From a checkpoint of a small transformer trained on Wikipedia: vocabulary 2048, RMSNorm before each block.
Each number is 500 + 50 x the weight over its row's rms, rounded and kept within 0 to 999. Layers, rows and columns count from 0. Numbers have three digits each. The size before them is the row's rms in percent of the matrix's.

# layer 3 MLP up, 704x256, rms 0.181, rows 118-132, columns 192-255
098:453424476500453509491507535484595532402487540558467468499451519507458492592510434546503522541498533500538577548444516520575461511588518577482427517506475467484437500530483484501487566472465422
095:539531430543576539442457509440592490562423563459494635552454511479454506498430496566522460480538421526496543557513592497457528488339492426467494507436489550493562505530490559499561401479507440
102:483549429493451478526458515469537405558494477478387533490417558451500413513554544602469564497462441538474509551512479504564474502520628472552556475510578478408481544533594555557511542570508523
101:477532579528480541584457442550532570470448511567559524476528535499515440528426492524437452453458577485462452436525421540486506500403571412555437518568457515476509522471586546471518395528472505
096:427536461491519486461532441457512503502436448617434491442443498450481381551416411522479441405542514521442496568473506457483569490504578399533521625494483499476388489469465484486463482489410408
104:561447450546517557539496416515464483526562577551589573530487583474522531420498473509495486558657494576592537453537504547559392469522529484522637491515451504496463457549442435526508622509484525
096:537524374474501588510500456538546512539419482594585498631573449518583537460514528482488514520450499492501558478518550514409478468532519529507507566492561402467534505485424446489496423547529513
113:433457477550469414604514520465518489569519529534377534522485528475521436492536507466457470554526460671406598500647476501571487525525485474495511466491415540577423541514560491550472577518492435
099:565566486419510501599492459464580480456493497544522513449461531436588363499532455528426458506500509557476502512518580446594648483460548519542517493586482520480513445509517462469557412525501549
096:517594413574509480419427615452467477463529463481413516504424576477551410540493541427442510451491506440510519483467576495561454565482516537468469539510450540498393544462541448539397452493496578
102:404531528432458468542502508522561520553477482585505561520429476535522515463500502557456504478585428539491495411441535539461543540521473488531524529467435469452452489399482487429526466527484439
098:501549516617545458497588539480579547552473447583460506444559507565581543499510504438528446503625446555535457385492457507557508432570404536555540562453502541506473544550514605494487448516545474
099:529430534508465473491581517441517435457505548534541515527551385478513478524524450512517529493496479554535533570362530505596576477433431606434531474488449402648513549483592449491536406460599479
094:426492497422498552411408504458549447603519512480582554567579549436552464434548489532535497634447489507533520554531563474390452487501419456472450531548540529507516448559570575431594574537432532
103:575536510460470526524493496580465529510469534426557534440483498518514494527569481430573434515465484501514469420603403491545502495504466447487483499446546620497607492479513530456473547531466483
# layer 3 MLP down (transposed), 704x256, rms 0.165, rows 118-131, columns 192-255
099:528472567544505485459493550445480501474440525553405539526503524449619503527560441570465466477488460520478551530476491471532490546621552472473522489527508507546421454490430470504555552504450424
093:572473489483444499517467495400540450606532498569475507497469478486528547491472609482511516499479404524557526618547574495488512416446557439460492488508448500510470494448493514474537391534499433
104:495433463523540503557680515488458534469494511537363540544474514577539584505453432477503594431563531540485475558442500507453468416504545414460442453564532492444561494496520501489514428554574566
103:535446519500466485523454451542538479447523477518532592452587493530486479443511553494569527457462500454461542395609418453512445491485523450504532519562450530535510399471552581456522557465500504
099:559510432476506519433532498541466394553482481476417559552551543552519516482451580495570469495489499542578541436539512488478457521498480488502412533454469497429525525465465472423446547516467441
104:566534534475424432468434532414482615479521537407489576518455598474579448453543382545596553500549492470488559496438487521517487460525480519465476573486485467461488484548364390528482593408500550
097:537495344478507454467530533474508409462442441570505583505549505468416483542500515490459501524490493382543631537514434483562532565470422480390515511558569515597452493555519443534522454510441587
105:445497486465557642493520544520430517574424521527469401521476491490586486411465530440447510443446455405541536481458451530439475593496505548473503498500492500444490472484437473549457409486557510
099:587520436500466448506498446538506457571560549509517552563431590590518600469468438462538494458524491490447447459566523613482516449535574517540505572568524508440457464483502408504538476431535507
101:488447470496477588495426491515479453534415491459568609508485569568538540465473407500573541538427459566538421460544508468537471602500515495503578460476517548475450563476455497349465480598487590
102:484531463478534534405528415547497562460491480481447474557536460467505520549543380464454537513469383494511492483511491567566481533568556475505576452422508557501456487414523515545550471501407460
095:494424527467564406439568547453591570380435511534417427393485571412527496563489399485479516581551457529507553517486523455494530460499518516567509424500508430590426546602434520480458487476594434
101:452518495479501492504426491423466417588482488497542525442391495463506579497452458541579503579524465481526481597508495488608530511547560516490550455510491524425490455488508596508477442550527444
095:503515556498508503484501487492452480484513482492500455500521466460581523547631464488501584512451552479499501580500520469486482547582461512398375505518539539581546394546459503434574562579381539
# layer 3 MLP gate, 704x256, rms 0.181, rows 119-132, columns 192-255
097:536464537487523418579493534655473508522518412396551486434479593548468504478497408478458501377476504461491486486498483499476402538585543494484371497530465464525463588518524507487501557541465572
101:519419572569582428378442456549572590602417501513557436540513446639471496490495557462567452473517443526506545514647473471528461467566417497460494471570446450573480444466465464447482507432457455
102:535467508470575540448440534482472485518533538503534465554489451431447559551440466428526519464546437496548507505493511522537522538538457548469493400463493574521449619488545483526442583485432475
094:509403588492408559457398590610526453496428493494448489451588505441463605448554516519539573537386537448507443521446478532553527446559482594471473496526483429412497511444551487524486503510636616
102:565410458545482469517509483422458486453456542513531475507441501547518547434479478473470474591496525442475522523523471537384424508516504433522472537532521517459506503433485439519516460473512431
095:549535418447469613464507514500640528587512519566521445616572438559538497446525515547502484450448498555546519488492523495365481473531483493511463496539546428458504506538472452462433471638548549
101:478482484535523571567486441462573482522517494503487432556462417604530503461494484521562491506443451474550538457560417507438549514621492504446430439463497566443432442438493428481388464436498471
097:498503542506488530523527526539506566466569514475525563505554475509520596432492518542551498500498449451543458486477464539431444406423393522535494535435470552566509522568477628634519518459571413
102:438513527412472426440512452565474500429606545471493493455482524495491494490598544463602419529504486510460475525489488483498540495480517540572528486462479464548441509535595515449439450510593520
103:545522439466531485418497541498456590475550541501480463474523490467495494555509417458588513513476470516436492482455486555639431525422504515541438510504500544541410537473485462442500589450413466
092:499514544506424474552435533454391534485541460523535413468496566532510509465416420467484477433546559500433407604468463436466493452494435471519529441541510545525541483501489526458417471541470448
099:525424480550481436597556459536461451532479574455544460522520482526489430485488494483498574561499517486431561588488496538465435555488487548408469460501559487516478532384450372546517519448541450
093:553501526490488577524558528456530521493486506538468519420461517556521455508498515487524484538555541501487513469513504607509510585448547491473433490508492472393388570509521475576436461522537393
100:469477553499448467479545477483532558535473386530498443505422558522449458527487459493525527526496474482524552520519520593542462589562527480442470478452484386547426573529523441575540479431518459